Weights of a small transformer language model.
Size: 10 layers, width 256, MLP 704 SwiGLU, vocabulary 8192.
Architecture: RMSNorm before each block, rotary positions, no biases in attention or MLP, untied embeddings.
Training: a variant of SOAP for these matrices, 489M tokens.
Each number is 500 + 25 x the weight over its row's rms, rounded and kept within 0 to 999. Layers, rows and columns count from 0. Numbers have three digits each. The size before them is the row's rms in percent of the matrix's.

# k: layer 4 attention key, 256x256, rms 0.223, rows 225-255, columns 0-127
# q: layer 4 attention query, 256x256, rms 0.214, rows 226-255, columns 0-127
# v: layer 4 attention value, 256x256, rms 0.23, rows 192-213, columns 0-127
# o: layer 4 attention output (transposed), 256x256, rms 0.21, rows 192-213, columns 0-127
k225 058:523497491455502486478472486548496500482480484508525504428486520487504511541496485530466478513472510452499534497445526490471479462489541487507521491522503501502482549470476483564494500477446495479480502531499537538466483483532567480501498486509488535523505507517484539527506523521557539521537497505523531507544509494491503507523503504488453446478531503472510536510460486487509504526459
q226 078:475505498458511479511482483495488536541536483509519490482485489499491480485510500483507519532536476521492517508496502472514496526487486486501481483493527500558451466507487479442497506496487485498520516473497500532458475484519505496542485499526476509484504463465518485455520535546417526534520527541536479500473469507515540505521509521521514521495479496530501459499528537471535511500485
k226 054:529504515474462519493511504498524526522536537514482542481504535516516491467536486522510493523481491510477504466471496496511534489527485511524500459490478533512542505515439497492544544485496510519499480486475471471584495501473515443499497473470529485534522530461526492531546516489558482474454492547442515487479498520504514480520491508505512516514487505496499504473512514548533513501505
q227 078:485533500448526533529551513533518487476464484517463538520553480476476524496473533540525476490501522498497515509475503470446477467514513503483476452504486492479468554518519536517504507477508505497470464488500541506505534488547486495463501514527476489519511529486517508477524477534495509510518542538530497505494512477481528452531479462453469495522480543513491450536472471529482495496494
k227 065:500511533539483532505513478486518518469499502514499445510505471490522458517478534499478513525529521517456498472463491554560512525520504480512517506507450491497496496503472475528492457553536516495493471474487501525497532495498515472478487500484470479521482547506480523507497495471455458468468488495516500475532525484479485504482456521554487467478498435472493494496552517535494475517487
q228 094:498524474493525503522493553506524490511490512531473478511510463501515473482459503515510534530508544485512447468498493548489433482477496527511456460495503493432512522482462473495526501487482511514533474532506517498538538496544480502489491544495489475471541433544516484527511485493499514497481523524505513520520521499482499513485504539496532518455507444503505485522500525504496519472468
k228 081:490501503541478540476470528511501497457543514499516530501497490507501489543475546454493489532488523504499510527487483482483490508507462531483475540518494548482511489481549508476478505496522490473498498525464521506530535485541481494490495507458511530512524499509457527464508478505439495492503530467505505514524521446532481456524457523496494514456521571516488498515570497514480489485532
q229 090:550484480500481498539576521539531487538491557539511486474502514499519533515482481471501478505451479488522525481491489510494492509479495502522507478538495524526488523517495524547512515517513516508460506540459516507488506535507533520517534482502550495479514475444484502459512502482527497456504466496478507474517510504506481493439534444504490518485537521495529535528477477527497478531470
k229 072:458481507567528503520491500510486514507517483451496483497528513479475547527526479555476514541488485486539514502506485460467491483479537544474516492460505527481471519494496551536501492511493459507528465507520490487524469493501529547459499522471542494486505518560467478557475486463475466486500516468497503515520489471536527514494493459474542505487484475490411521527468495503467505456495
q230 099:473516457509509521516503492523493477498508561521488446505492533468537516474466493532522485528463495492503527489482474504497519488490486457479475500524528507507465462513474490494505505542517502480471492496520460474470487503504493497493496501533539498533507425489549505499469452512509475505485500550504570485500452457521514503504531527487482489474484527490520541504441482489522538537503
k230 080:510483543527484484529480491497484544539542502458473504466517499452491486466527479488471517437471486484500496494483490515510531427499514510456491522504530504520458503560479524502490520469484526514495480498537500511472507481538487491473482481467476495493453543509520517457506479519501490539464532494477504531511521505500449488493478504460501500546466521495535469501511491495516507506494
q231 093:497505516503520509535541515461492544531538478493523541498510475517501512578496475540485486521458517501518532489494480473476551470559520514481506529481477500512495517538528529513498468467518516500474500468505516544512477555501494511519476503547486494533498483521475500515516504517526498486511514521472512476507480505486505478480487517507492498481506513531549466481525503506496487513462
k231 090:477497474473514487498482494511466490501521461470519482509511497484484515497464496507488492504510511456481516525518492494492466480481463523518513509507511484502482499581491543496459479520510486466478450493525465510524454541508491447483519471495455567507487512496473519499431493528499480553499497494488506506540479532478511500497493493490456510543482514475506509506476517512516518517529
q232 088:483521482512467526499562531532443498509484504472523516486511538549494456527504535494507502488516473501520481517474514527499522485482513562511452509538516501518521448495547511523530517516495548497525471485518479508509516454523529486486548522528480461539505469503455493538447518489474542512497477490480505498512509516507503486514507498484528511495472498527511507446518479497519487543522
k232 066:497528508524491489498481520501493498497519493450521539528460524498493504500498487522493472495482472496466514526485471508480523477541511477483496524469499513461491525499533535441475516521500485515541522481469517471491500541474511454478528550516482434529486527521493487479488448535475463517453460496494506482465439492518499494485468491544527501514499513529518505494503504510490499437529
q233 092:521501505480523530504508506572510515512465488506516519501508493490489507533455496473494504486495517501496497518482523513486558480490492497517516522507518506515472521459507476465520479532540457502480482505503497481531538512450487512478525515494489490522477496517508508530537495476511518495487511491519495518497494499478509478531480507489440504492536575502502466513413488474522509480530
k233 068:510467508510484490487511484500519479516446463497478479490493526480518468490521483506483494514537518500487490504497483518484471488502546502491530497533477480477529556446498520501499480496562492482465497456458492522517503536491511503499512479504484485484529465520497519535505482461488479496483501456527515463490547505459524515537444474497501508492515496488515506485507512511499469471501
q234 094:510503488472459524456523522485467501510506512499514517490493539527500488525489481484523460506510493508470463503492527516488492456483500553452505514504482522476507488515475495540550540481462535502501491560467521487502561471536494477450467470489519478531520479496464490484456458493489498496520441542472510544474512532519501490500525489484464456496474474505480538510516501479487507522489
k234 085:548491516455484518499511459513500509511540516514480510525509492511509475483464565449517498496479493508520491529468545488525472478508502485433474530517514471510553495482508521507494503505516518511517480487489503490493493534526538528503497526525506486518540506486490511543542515588505501515471526536518519503484509528442487486512490529488467516492469502517474516512497507465495538509485
q235 100:517551486529523442497516517523514495496499473480500446492511502495521500494493495542533563494542496523488498473473513490496499508495476466522465471450517493555446514497479488496496492481548495472505457475503473542520524542496512496514525536454515535497527505488532524536485504485506508482453518499560483473514508494492528501489523483500522526511473495527476534519492470490469493502503
k235 072:500502466498507517479464508453473516513518482497490526500512482462423526499471473486564496494490480524479488510486537460484485442535523564498519493500507485473523455502506541509511495511525538504537553498497505492514500495503477511488516482510489473478473496526483518488531487507512484512514475521514445460513504468509507517517481513487494525547495498480502493479525500505473508531515
q236 095:437467510476506519531504504445482479483476503526538504501449471516545527530520480456525509486452523487490510521498558439487492499487439502489485503531511484483490493510528495468539488503539520487506501488521476505512535551516479474495497472452491462456540457494509531508520533465495490471517465488490495511507538457486492496496502509489512509538506460521511481487490499490512558480473
k236 073:486532473523552498503510533531496504483511517497516534490503503529553461473480490540504490483504534546440505505508502523542542507494491515519506519449489485483505517513503477496486473480542481495517507549498495462466491543523487511497500501495449507527515499514477494523497538522478500479485499523489497506470498515469540490519499526491530481487499586506532496501478453505474506520511
q237 099:490494500498484528506483508495481478534542467515506489511514517494474507497521499494534483541481492466470477496504513494467524477525543457527478488462537531477526492513532504507491509560521504556470517500493520496519517499545516518505479522506492502527489475493500461478476488459513475539504496513469536485482497501540490457456511519491546473532461522477478548489533487529522512479501
k237 081:529476500447516455478539499482530476510505502501519517513477488456535514500448477513500516458518484530521494468533489502512519521491512476485492538531472485497479508498497476469528534464505532505488481476463559507561497509498544459507507455527523508496517477518470481466484528531447498490510490518541507492490482479481496456465454547511518462478525485491507483502529496528529481538555
q238 100:500481469527538508516473531487508484494501474515487519457513488458535493504502478513504505536525506510507466487527530509486487533502475499529493496489478486502472492504478469502486488483509489482485511511491506499511461432466516526520534513506504510573504454490490489500524528478476484503489542530512478490503548524489503480487483552515530548466503483483501492530523488484509476479521
k238 072:488478518489511535519506492543492493470485520477478522513499461475529510480521480546523513498479529486512513489553492521519488502497485490505527504507496498478552500522492522549506492503544508487464484505517537525488457483504507496492477519473498474465506523514503526483475518493474502481500492523478508511549522491562496504456523541491553454500499469465480494551468515503484484508476
q239 080:489516516509492489461489485502508471501527512502517503505453531488495441452521465489504502541512490506528500503494511476498515488475498467535478506480532504550514448530497475462492472493504488493550474444494478490495467477468482507544473542530498524496482478526511513509510531470421518535461542539511468475489504499489527500490501530543518484503500511548490528512512472509524483491511
k239 068:522506521499491479529498514508501471486520469513517518476476482493477478503454528527513540552504459464520495503504562511536470479469508475513519524525508499516506497482492497506494538510444515495492490492502499487554487528522519515541501478530504491526495510495506499558554489528543540481520532519514507490493487499486475504547511511511479513499480478538467500524467527508479538497480
q240 102:488529459523454533476502484483495506505489527483503489520496473485475474525499494495460459495492482502483536505495486492507486474498468515489500543503526525484529469488512549473538473484493456571490541497495535534528505446537449497451495483488504492500467500532467486490526457522488515497469445494513566524466528527509491498486486531486474487479459555529494498517492478514497512445525
k240 057:535531481507536473495517485475469509531507507523507472499516515463501492459526476500540478482527503496500525513505522505527471501468531542475492482477495524501515529467528488525474503481522511492509519551486506487499534479486530511481462470470507471488546524548505484480496485526493482520499552459488488523488499487459514509464500532531497481479461479533501488568472458466514479538506
q241 103:481486517526556517509516571568501478458520519539480472506508484474505477507500484460500522476505527468522501489545475520499531459516512447515500486502516486469462532455481537542487481522478513491476562494471488495515547503501493485482476518523506511496541506466533446496525539531514525480504487506498550502455486478498506455478493498489489527556493465516491463487452537523491515514488
k241 078:513482520474484464472504509474461504464527491530539482520467506477500535472526527467441525591517495463446513492500550455494535485454455495539470506526509506502490503510497510492476468523497514496518484493516489504494505503478470456499483522501469498526459498474526523533476505493550464529492528506493506474532504481491454531493532471502502543503531506514527531508503533508520485483470
q242 111:521522481495506550489510540470509522492480514535479473516542470473526491488451527478488460521474517499475580564499501534518502501529521504448511513472497487461521518515509481515513465498493506517492500506496501503477504497521506542464517477491512501546487487491488523470514533497489473483492455484539518530479551524509498510491518500465499506466468522527503499538459506551480488486489
k242 088:506510483450509496509486487538522502503482480527499485499521490552462527535455561502520537475512499502560453476491522510536462500498511493521485472493518490490514483484513479487514523480515489533502496471500498488544523498490538438519492516503516523513509503497500517464540512556471523534508485502541445521493473514529467465512509517530452540521458518479524484454517500521522500524550
q243 134:523550460517503533522515516457480515474524493505485481477494522515469499531527473513510474493510506486488469519511513514525490489463502479487512524489542553522497498472526481482441479488503523487483496507493468536524499486538533486563512513502456492520473506512495499487484549482468489510498490521527476495480483491527519465474537530512549505526431463459463513486478465534525459529560
k243 082:481501496473484543533475534481492489509480532532473479533534466518472545491545511472501528500493523482516517504534473506509511548527492495484493507480499489472507477485547496472467509506518487472472464465498505536511582476476543497493517541513501495486460487516514503472538541489496497486455493507550539466493507530502518473485520486517518513459530527491524502498484517540510454505534
q244 137:513557557530502481495512476507535476486495497502536477474502464501500526499503481489505545514518512536541513501452544446509511493501520447528503505502493521509502505474510498510499488508511517439447496497457485472506510524489514509517538532494498515520492488500501518546510505494564507492547514541525468495484489512500487446478502474489518521508447521489486513480481527532429504495532
k244 080:517556515484527515476588500507508511508468499519517499498491453502545495509524514455476517467493502515497498528491507553512486492465514474493501484508489519499485542491511513508533552505537551483518500508496507478488521490523475507490545508538469493543501571471529461494505498455481494507528542492470500483513511521521441539479523498559510442487494455508510511456501475523531499525467
q245 117:506487538484517471513492500507539504479463512485499478500521487474470501460482491504518506496522489492517486507510523466537504485477493488512485538470521550496480488511480461485516503502465537504504479489502506484520469500493493550508510503527546552510459493498525515556499505510494518537502492459495498459547490480497520493500526488534501503489527471513512501429507511488490496531473
k245 079:499500498495513533520487442503478499464535554517505514507506500507507550485477553504515492496503555525497536500518482530516484500467468513493509531496466469526493504469506465478495500495503514518431494541511502551480488502485484471456530506509450497517471532515462511490498536545487474519535513517539493505499498494481490473493515529478465524483469552519521487495482484530536461525511
q246 101:496492516483501517500540484494530530474496525519509517516462512494495449547512502490437500495470478551497495486527506478495462482512521460489543486494541506462527543535515488502488528513497539502474497491479500492520494502533510494519465479537505527548489430490486499527437520488526519456514466486524469473520497466481478498530512482525485513505496500481439472496502529513538497495519
k246 073:467541498472477502489486493518529492500498472468497472522486543476495514489464498500517535469499465483494564520505472497448485491552472498490463501509527510489458492504510494507523534510499494505494484481483473499463490473507507474488529500520555497490520499530487467478476513525514463560468493525518498496450478507501503498491468478523470517481490458537549531458522471523512508487491
q247 103:516481476511498481514550482507529534525460492468474487509501488517491527487480490477519502541500528453474468501545491476519523494554497471477523442486478488478491524442514485460507485517525493438546525525537486485486507485523484473510473465532504524513521456493491488526518474496467507467526481526504468458486489458531529485485482517500495459514532472479513516529518520509537513473497
k247 073:501533461496502477501518465492519495498545500482523457539496506509496497492453521508501461474501544560538494500499469503526463500485478498496519515487516556484508467487539512515508440523473500528472484515506535537477521519539545506450494469506492517492505470502504504495509520494502478521513510513477497539518465505504512549486515480496465513502514529547492554483515491472514503513492
q248 109:536524545502488559516476481530488510479485522493507494505487538526503486519508535490477482530483513531512515480467552508494488535478446512483523478466479529518479523544492479520462503539502504501527495501487499504497526478498525520515523493489516469512505541492485522546531489506512492458514518479551497515564522535464479529522499477494461483470533482497526509502503508492503525490532
k248 075:495556500466488459460481501532446497491531498525517477497468505502488502494494491475524483520510509483487482538498470494532529503466475478516494524484513484504508447467520510446503471490438494477518498489528506503510528465547516470508433514505488529555503452448513505511550531492512525502515510488462477491451488470521510495542501488518478526498527513521498539506481498516496519489442
q249 116:524548525487488513514544547459506517523491486498496536503482550463463485521546462510484506476530504477504498503569516555528514423513508484492530488491538527509482476487526506557462458483525529460464508477473536523517492457485496543551493492520477502503466484523498480502523490468506517519534506537528479507462497516517529492501491500500537537501502525455475529531540522490534502521510
k249 112:531502487527494451494476482535443554485540495518482486517518499500511485493441502476509485479460522547477480507495522500511490462519498513517489503471497485486522454481494471485531454526479485516497538488494504482495507499514507533485474501478463435503498494528485470508511550542491523498523436487471481534528493500481500518518495551452494498522481506506504494488522524472508530508500
q250 109:472517499498471500500496498492537474487468517512463519478495497496511531508523453522498517473517462523479514461456549475489509461521471468516468476495470526476461435522442512534522493530520526493494508514537507511492510504476506491478506502509532548492489503545495502472516522528521501503537473560487516555453506508504536527483490470505548529525468477527485486496521502477454492508490
k250 097:470528552504438529480496525510479529470476513492469500516444504542529496517491516450509523504502533494495462494527507515495501534525474510545471500503481479540520520482500488470485481515550498467442493505456511501497534506506474484518485504455510488517485455461528502517511494474490531510507526452504508455496525494479521509499464481472526450517567494522491476534523484515467520465489
q251 151:480456482492478498510501519468502536515526517489503516523520553487449448488472519485487471515506506471493525522519510523483500518517495530493506507504470496467502502527519473543501544465503495557477520477578503506506481466460483476489528481529526475465493463538506478462460473558478493491511475496469495506510539550488491510468551525500505464440500515489485479545525503524561485510521
k251 122:508491503577501484493485500522514487492472511496494535497501483503503482461562512485546461532510513485472473501483533514496501460522501524490493525509509461467487496526439464516518499500471512540479487490508504501506501484480482526453506507515488524512485469438530502541462540456475494514439517489468458471520525469477513489538494527444467523503493463512495535498497531509511475517479
q252 100:509498470526514511519505563520519487511474495493464458468511515508447512493500497501535522510479504513487481533477455493478513506498502496491535516486527497524498504497518548544508516483535481515485442454501486506488459493474453489498477519542508505486491521501551529502505474514488518521514470501514532493545497487471485478517493477453487453521493473469503511475482503534474472531502
k252 074:515513513517484530479482498520504467452489509507541506492487466509491457494497496461496524554498470460505507482496539530513524491456522476524504518456499490518540496492506517495503517519483520462508482504504471512469531466521464529526440505491533512523512484489459488469505511512486507485524517514487478505519502555472515526469519494521537531477485520536523482527496458477511505521446
q253 117:472462472491502552566502541499475560459499534498472466499516522475500511468513517498479438529493488554519499493551518482487497518475488512512510502500467441470471512545500497481556469534542488504517516518511464549539483491495503497507512540510535510521477523556539537444475485501487497514547497497481494517510512488518523528486452476464510486506463483477490500454512499520473470493514
k253 080:467508495517497471493529477493505514535511471506503525524502510472532472514460457484529502463521499464553497562468456480517467484502496493490517478528546531468500481488534494538545487521508540528494490508507496522482475487594501514513485474512497470487517490475494453535480452547496496538516488536487494514514487514506494550500520503508507501542525477516504459503537492488503505515489
q254 165:472426468495501525475515485508494512484513538485488524524534546474521484483483534498475459528510516468542491520521508527487505488518512546454485502525483487485494478547494467528555486502479502533514514452494535523481481483507512495489477469499500509483522467529536515440468463517501544508514465475477498517495545520487500505470491505535482493450518520516489475512524504482502471473495
k254 107:534498501473477515527498529504546488485563504537522535502502486546519463515512523517513504484464478531525474509508512502492522538524540474524508477470526534478536499475514480515532490509508493518479511489488473505482548462504524509520488491504505503508528533466477511473539518560506524510527471506515504507472518516530473501546550489542509473480473486501534477479519506512492490512479
q255 148:495519492506507461496468463539529510474476517500502469479503516517489472499460475498498557529492474484509504461505517499541485469514454435519485465495521531480509460499509507505498568525498504490484494514516503494513458467543530480497528479491505506567480488531471505528505495476481528523493459514488491513529465477475498472495475485511511504502515516507485530506488497516525508523477
k255 129:488476526509512496475516495501457523508468504471513447510491510493485489469523512471477468477526527513464505514513492504496484444472484527490528499484480515489511505474507529490494473504511541483490454493525505488470465515509497501493513480543445493512461480467517499540521534499490472502503504498466536506547521515480498519493543517489511485548549505506581482499497552515503468513440
v192 092:497492516520484540518466511431558494485490501499577515457503527520550500499531527478494517492506519516529522515477486514491479514458484489490465469499531489500486534497459529513478557506512484538449524470504528526503498483520536535496505533528480515515527462517516517482468511495471548486469558538500522525539499528506502505489525476486506481510497486528527497525490503496471457533473
o192 086:514551457515487497515505461458558512532497483531495488509499538487491470505501474490511498497510481510502520475480498508488483510492491524497451472482462513481486516534535496519508498542490470538512464556484486473503489496490471488567483505519551506454546530527533533470493477457490517477506504520490487547502475503508493475492476493561535503488509460489489523515523454485538526529495
v193 089:539520515471527462461493488515494516507462548507539536511480523483473499493495476531466467548499534482458489511478486484485464515481512550473455495508500530500511461470500533464529476484482529513521490525501526517520457530502516513541487552527508491473489512480549507522473491472521514481459479503527490483495526524437542435507517503508502500489507517508516454510520472518515481511506
o193 088:499522492526461497512495518489484539502516503539486475467479554494537527489536537492502469513473477475478491489491560514530516507542504493475493492505523513487508489536468483497507485513540478501445494512488507524492490499519503496499534474450539488482478534452515499518482470499493524532522472509484503477521486482454479562530470509537485510488478480480514557519466503490442509458463
v194 083:486513499495474518474510455491505551472510499513502578499491528519460468542535491509516522488487469463515548457525487436465507510523480501511512502522464478502511497498504532440499519484539481520474555498500560490506476537489500518509525475537495525474473532551511466466507496487506473477509478502466497459505532465502482470529478511491474524493494508510532477494523466499453495479471
o194 080:504524550471508508540458529458474526530497523498464509466519466514485541471479486510542493503501520494518526523505469505469510503508526491510535532480513504457503501522556442490513506474481491490475500471519501524496512522489533522532487495470522500471492540533519529511525505517525472499508511488518525501479539526503507516558477524481508534469473506526524492509509544474548488479500
v195 090:500499480502496456446548469465538458507495514451489530493526479504531500475504510491492513534515512487500489477476536513440484535513503531505531474530504481513497503479516524491461540524469496503491480467503465512453517462500445502487534492480473501489490487468493462488502449536462543515513526526530482477522497523493514532545524532503498463502484516505491495503510479485477474537505
o195 086:489508488473490523429508551468454516465536499496517484500487520496510495528500534505494482500485481530516462452512480518523541499529468492520493497492480523497517545527474503532459471491468472521513512503530480483496541539520492485463469514473464545501542487519491485486548505525489496479469481517493503540495514443496506511492493518557539480489522463494514492518548529495506535451491
v196 090:518468543509503468508538482498546521509481495516498507521512500465486516528515508527550500464511527496506503476561449516557505508524478509495508487513491469488518517480512505522474545468540488488522496506544480492494474480517481491511479483430507519496488515512482459501502497518544499479488519536536480496514524542489551535529527479495523516548497500434501476535492492498547432524471
o196 083:484554435488492549497501484506504533543532510493496503538480468491517460554519478517514517492524491505501488483526495498481494462487539444462458483510515491489512457526463531478527485492508508498476502471502491485514514464475509523526516536547460475542506548467483489490507471511480524519521496518572523479509452497499507484558464496482439514463482526498535485491521497523517535500503
v197 090:499492493495496455495495491461512478501489528464525487485451564515478530496510505479471520458550517475473499461536532525510490521540475512491519481488520502445504505490529526482500539459519509475479492514494471456515528490507477476503517479524493513476523486456505457485502510467498451533483515492480468503485484540511498535488543518472488504522479501527468515450520587490478481526512
o197 085:509469461436514484529498497502525498493500503525487531503520536490490514457532482534456533484509473520457493539522455526547502572545486504471492562506553526470513462515503487529480511526547500515505501480539514465490499517537515481472505516486520543449503504464520478505510507510503530508496496540541478551515509462473522519482515556456487493506499464516529540494541480480480471495513
v198 091:506500475483508550518486494490498472561512485517539521481487543516455525486518482494507457507518458488491522495509482440526516488486458487530516509546488537523502497520544455499491509538520505521494562515509516473505485533508479474462502517504491507509526473525500502453483532485486553487520538508501498493510547512483476528466520548510520507555522500545483489537497493527512538471506
o198 086:477507495485487488513500503514469538486450520497526510533493608534486490481466538493500485519486489498511471539497492528525498473488474487549493473519497554500479498511518471515493516484488522508476488542480513455474524500530478519441526527501471469546485518510483519486535516478448519514523501496514462508501498494560465497486559549488528492508472472494483558511509505519513444525511
v199 094:496505522532538501487552476505564466525484481499505533509510514546517489463501477434503486534532519517466464471527486515494505523492507472510484515514466529493504449484513518487506497490518488522513464500458518487510514497500519507487517502497438504534566474518515471490496511466455517463532505511489540508545489499492481514502478511498554473492491497483485459442519513467475508516507
o199 088:510496492506519480535447495494484515505458507454484525493498527506499488518510455507503474522496508480494540500496542516495483480488474513566514570492480488540504487479498473524463481454496474515478488491542481520495498499465484483475504493519497526516468486494513544526490469478481533471502513507496505509530526527522469508453476515466457507471483462512480460488542499521501477472503
v200 085:410499515501486510447507480546532537507506516506440502518550497501515477497524474512489507509506487454495525447510559503491509522513516489497482534502501465502458488484488520456526461519523478484527477541464503489510451536509509525429537517498499511546504481473512512470480499500488485503481490480483503456485500501502482435509532486491525523491458528485497493488522497470468501484509
o200 078:532469510526513488501494490538511504502537486480484549494501501461520484546507523507492470510497500527500519516508498478475502464481527493544541508507466502471492480502493544477487482484462465517502495465540470507500492490510490541538502493473520491511551500510508544422530507479494502500478500498466500486484523556503494497526483468507501467525476489527473496519500486469497471511457
v201 086:460512490498478470481497521524464561506489481523532505506517507496530506468489522502493506477481501552487451531515489520534454487503552519505477518470527508495470516509520483512455501481495518512492517548538493498507471503518543486503508480487520523479513529497471499483468526514466555541553514497526523506447549520490459463520515502474546483488467502506527508502514489471467470470523
o201 080:503525520504496542520452511490475464486504511546485498463481445449509479519495489504479486531456506468484522480507499501489478501542552478480538485521545448513525488459541533553487515527528530501455510485501471459503480532506481521516503526512462497545508516505509478486523486554511468500487504516427461528483469507522495516469499495507490512498489481502487494554471497510496527489531
v202 091:504467494521534494498491483493506496470501494514530516539510472519500471482521500526479465483453503490488471476495493471486500534530499526539464481518472516466511502496477490496489501486528525534509464484523550542485480513456424505561541515517489529536446504517467462527474513490498530450475486487499538517556469509501514481492543498473485510509485481525472517516510494526521528499504
o202 084:515500467529485506496464521480528493500484454523511472476518432467546478501474475499509462532494496541498469523491497523502476481474533519513502510520500500452491523492508493488499496485499534474495459489484548534503509497494516450465483507523512500528514535497465505509469506428509520516524523487492469511490485538543457457467508512511495477484477502519547525515507485482497476479464
v203 084:508514485551496465484516511465486475492500487547519543517466534489488500483503514515484503537468498519486449559484439462528541466461483497493532526477503540504484466498565466508514525514526464514478482505540480502488491542489447508496469502514520467489520445479508534512466519498535485517480511449511494499485475522503507457545492469493518472489520486486460507499498528478470529545484
o203 081:506512513473505496481464463519513519508508509463498486464514567489467514503489488462467445490484472452441540523521464529515480514463485459498498508504508538529493516486556484510523512508504482478496493527547533486523477488515511483523549478524487450495524548514509467471529498515463476464467488526495549468522529516501501509490533492475495494528465507462478507533490543470504539483512
v204 086:475513509533511495546482471489498457462460508497508532482505458508507541502511489496499480508530486540515511502508511491513491511494503434494490477481498467475501486532476547480519495495494535518516473488476470519497470469512504543531475464472501512457495495460503489485498547508546501494509542459502517447542517524483486508514506560529493480514511472502504514517497490551525459461480
o204 084:480508517529497455496520429475509537509501519530507510494493440465484523523525521519473475487508492506494517499469522480467504478483512481509484500488497537475495456510473474569508512472471519508506528546481457562485523513532502531482500482527532478498503519496508473462499529490514501484504519507459533496518475482442505521521454456479431514506471480530495503455544490516521487442511
v205 089:460510471489506495518492458503437481472549475511489531488472477448491519513438495537497536483518572503530485501551483492490525502525512470486459490480485463484465503524494457472497488501484517548520503512491501496515508494514435554485558507496472492518472489500504461541523519492477493503490483487486522502492498504496511480498514501482487468495514538501527511507480535507499538518494
o205 085:543496545516526483504516491516506502472505544460458493492527479492506464490500482535532486487474459527530505500485498504523524531500520469444495484510526483512505493446524517497518465534518487534497490546539507542499462506502541496475524461520479468477528480465515506502526543494474471510539456477489501488443448473485492529506491502490490515471493526495507514493496506502479527548471
v206 088:559469476525464525506456526443518539509520529444500517534508468479473489467476523552535497497545469459472463486452467531512479484466504448492497518474500473474489488522490504516527525497458533502493499482498471510509490515497478503474496493502521467482530514482478526535467471486514486459516525477493504479517452546479487489462509481526474482492525498499537525491506481512500485485491
o206 085:524498521497494513535495495503542502492498481509514456502549464530501511489502502471508481486507509481473488490494536469530485493503501484494468508534482521528495504490488467513502476483536526509527494490508506487516556457497473550535494501511497472536502503512469495522521518542529559476490533512534501511448478558482461506481481512535456466535536493481509521516519476534485553513488
v207 087:501469475482494483510500519478491502567485452487465482532476496469464487466465500513530482452468500509517459548478492487524470516475529497507475531527477471510431506510495493484498491503497508545517535547560486525506519493515481490519521504468520480453478468493473513481488445503494467473507516474476522483482452492499510482459471509457486507506473539512488507501512468534528557521417
o207 085:518484503485488564464517475539459477521486503501499476512530460507492486459468515494492505522515522501453494496475482503510513540490469509527513480455507498500478467533497504475494487547517506509448482522494502523503486497455487498543516470516575490546500482525458471505530520506458505498474525473540475482497447531489495477513510538517469513485512483494506545515467512534513471560522
v208 085:492496497469438488467507506500497499515448479512536484526484481528511453509518447582558481484493486499482516514527478494496512522476493506483498527485509493538513475510497527489471473491522552497507510501477520507477519488478446526489492435518537460533491458522483506506527467496466518500479471513497469501500541470513486527460525456537479512465483448474495478513521491486505498483478
o208 082:463479545539532519470523474506496502485516480511533458505485471477487531537526469504498492494470521529518477509525533468502494530513470528498460515544503491501544450515496457446455511470508534490524459488483495468497515489462514477499495494521520514484458473470490507499515493475493478460497548471499503419459556484487485486462490452508499522482523494487516514497527499435535503488501
v209 089:501457513496508532488507512478458522512517436542464512529504511540535486528510464532519506487511484517501531496503464509485514492513483512502456492522505495572469492496514458502472488527505489558499514500486539530531526471516466477529512477519481502494506527496492476516444518506545508494491497498447546487474528519523475537513527505491519497525478505508439520511497483504509485541437
o209 086:516560482496530535499504469548508476499498517477462494472506496553514506495537525541520466528548527508530473491518486537476482531488514546534490512467508509494499496490488477552564543455477490565467484529499457501520455507443504506482495509516505494468498478506516489504492518493505475552474444525490451495501489505500479487520519524480479487506516500526497525510419496483543474545476
v210 084:517478495529502534537466508535496455449522470489501502498518485486487518456526547473517513513523530513521545494491528513507497481505507519514497479455454539497485508510482480514516488501520544514476532508449476464514540474500510516502495533460485553490486505547451522537471470515484477512451516531515510475535512498504484488510493512557462501502493505498478475498526494499447517476547
o210 080:504505537542474493532548530500521518488474496517493519493541465497531465519548475481524538493446491505526478497499486495486433515478528511513507477497501525508501523540522468514486478508508511451479514511470527452498466484529483474454518512514508486526519502494494506495507478443480548479443483494489451514549522467506513472542501472479519463500486512467528475510516487487481523519489
v211 093:525525482521536510496501540515494523495480463481489487490546481493462475497522499513490500448486517517502508512500514477490494531498495505513470493484482485465480531506541480486451502504472528490488433524524480503523490516517467530519505471481494467488515489518503493520487493503483524498500513483528479517438524488517503500486520511491513491492509460532518511471512473541514499478501
o211 084:488493520510472501484536496465465543517462488497489529486470450483505485474513479476494481480472481501499463492506534500501529540509530473489501532476525485467502469505553473436438462463524499488507488517525460509501535502468476477497504493435520488494520507529493509509485543504466549508485453467475490530496495507515493519477479505444490511531513551504534484518527485482515499483505
v212 089:464499546537500501502490500475540501500534471544512473452472508529476484504482557539530482462500482518499490495528467503477518481514433484487504458490487496481518539476490504518490468486486509486526506517472466493521493467521491499500524496497489478509534475547482491484460480510442464484487475518500532502466512522510473527480449495466545489492453507509468481445466522520490494468519
o212 081:500493466527520541481480466501477475476541528471525501517526476507530462487509493501462524511462476484542546532493532513525524508531497500485497504474518506489501483535520492463485544507484505497495478465516550498486457467465484514505510521530484504524459486507509542493487470532473497532492498518502520540550502514493446521474502512509495503545505521540507481511527519476495511511492
v213 086:512491506497530507515469497515456503462447512483474524470503450498499499497489475542494524497455518473508547557524488487507496499472510538513467506501495493490478509481513523514489562496505486490470512464506546558486455523512513474483521487485509542505455478516546494508522441495531491491498489494477470505506474518507496548521516516475533516503462477467518484496494515511484542509441
o213 085:539478475489487469500527471487495514499521480475487475492471424516498533467505536498529437468498504520550521468503517527514539475482487490521470499499508496515477503473486466524503489510503553490466529540520461496494528491472530482489494477538511476507481506428534473508497516517489532492535485513516472513473505515513478523518537514481537485495481539489516488513522524494556439517481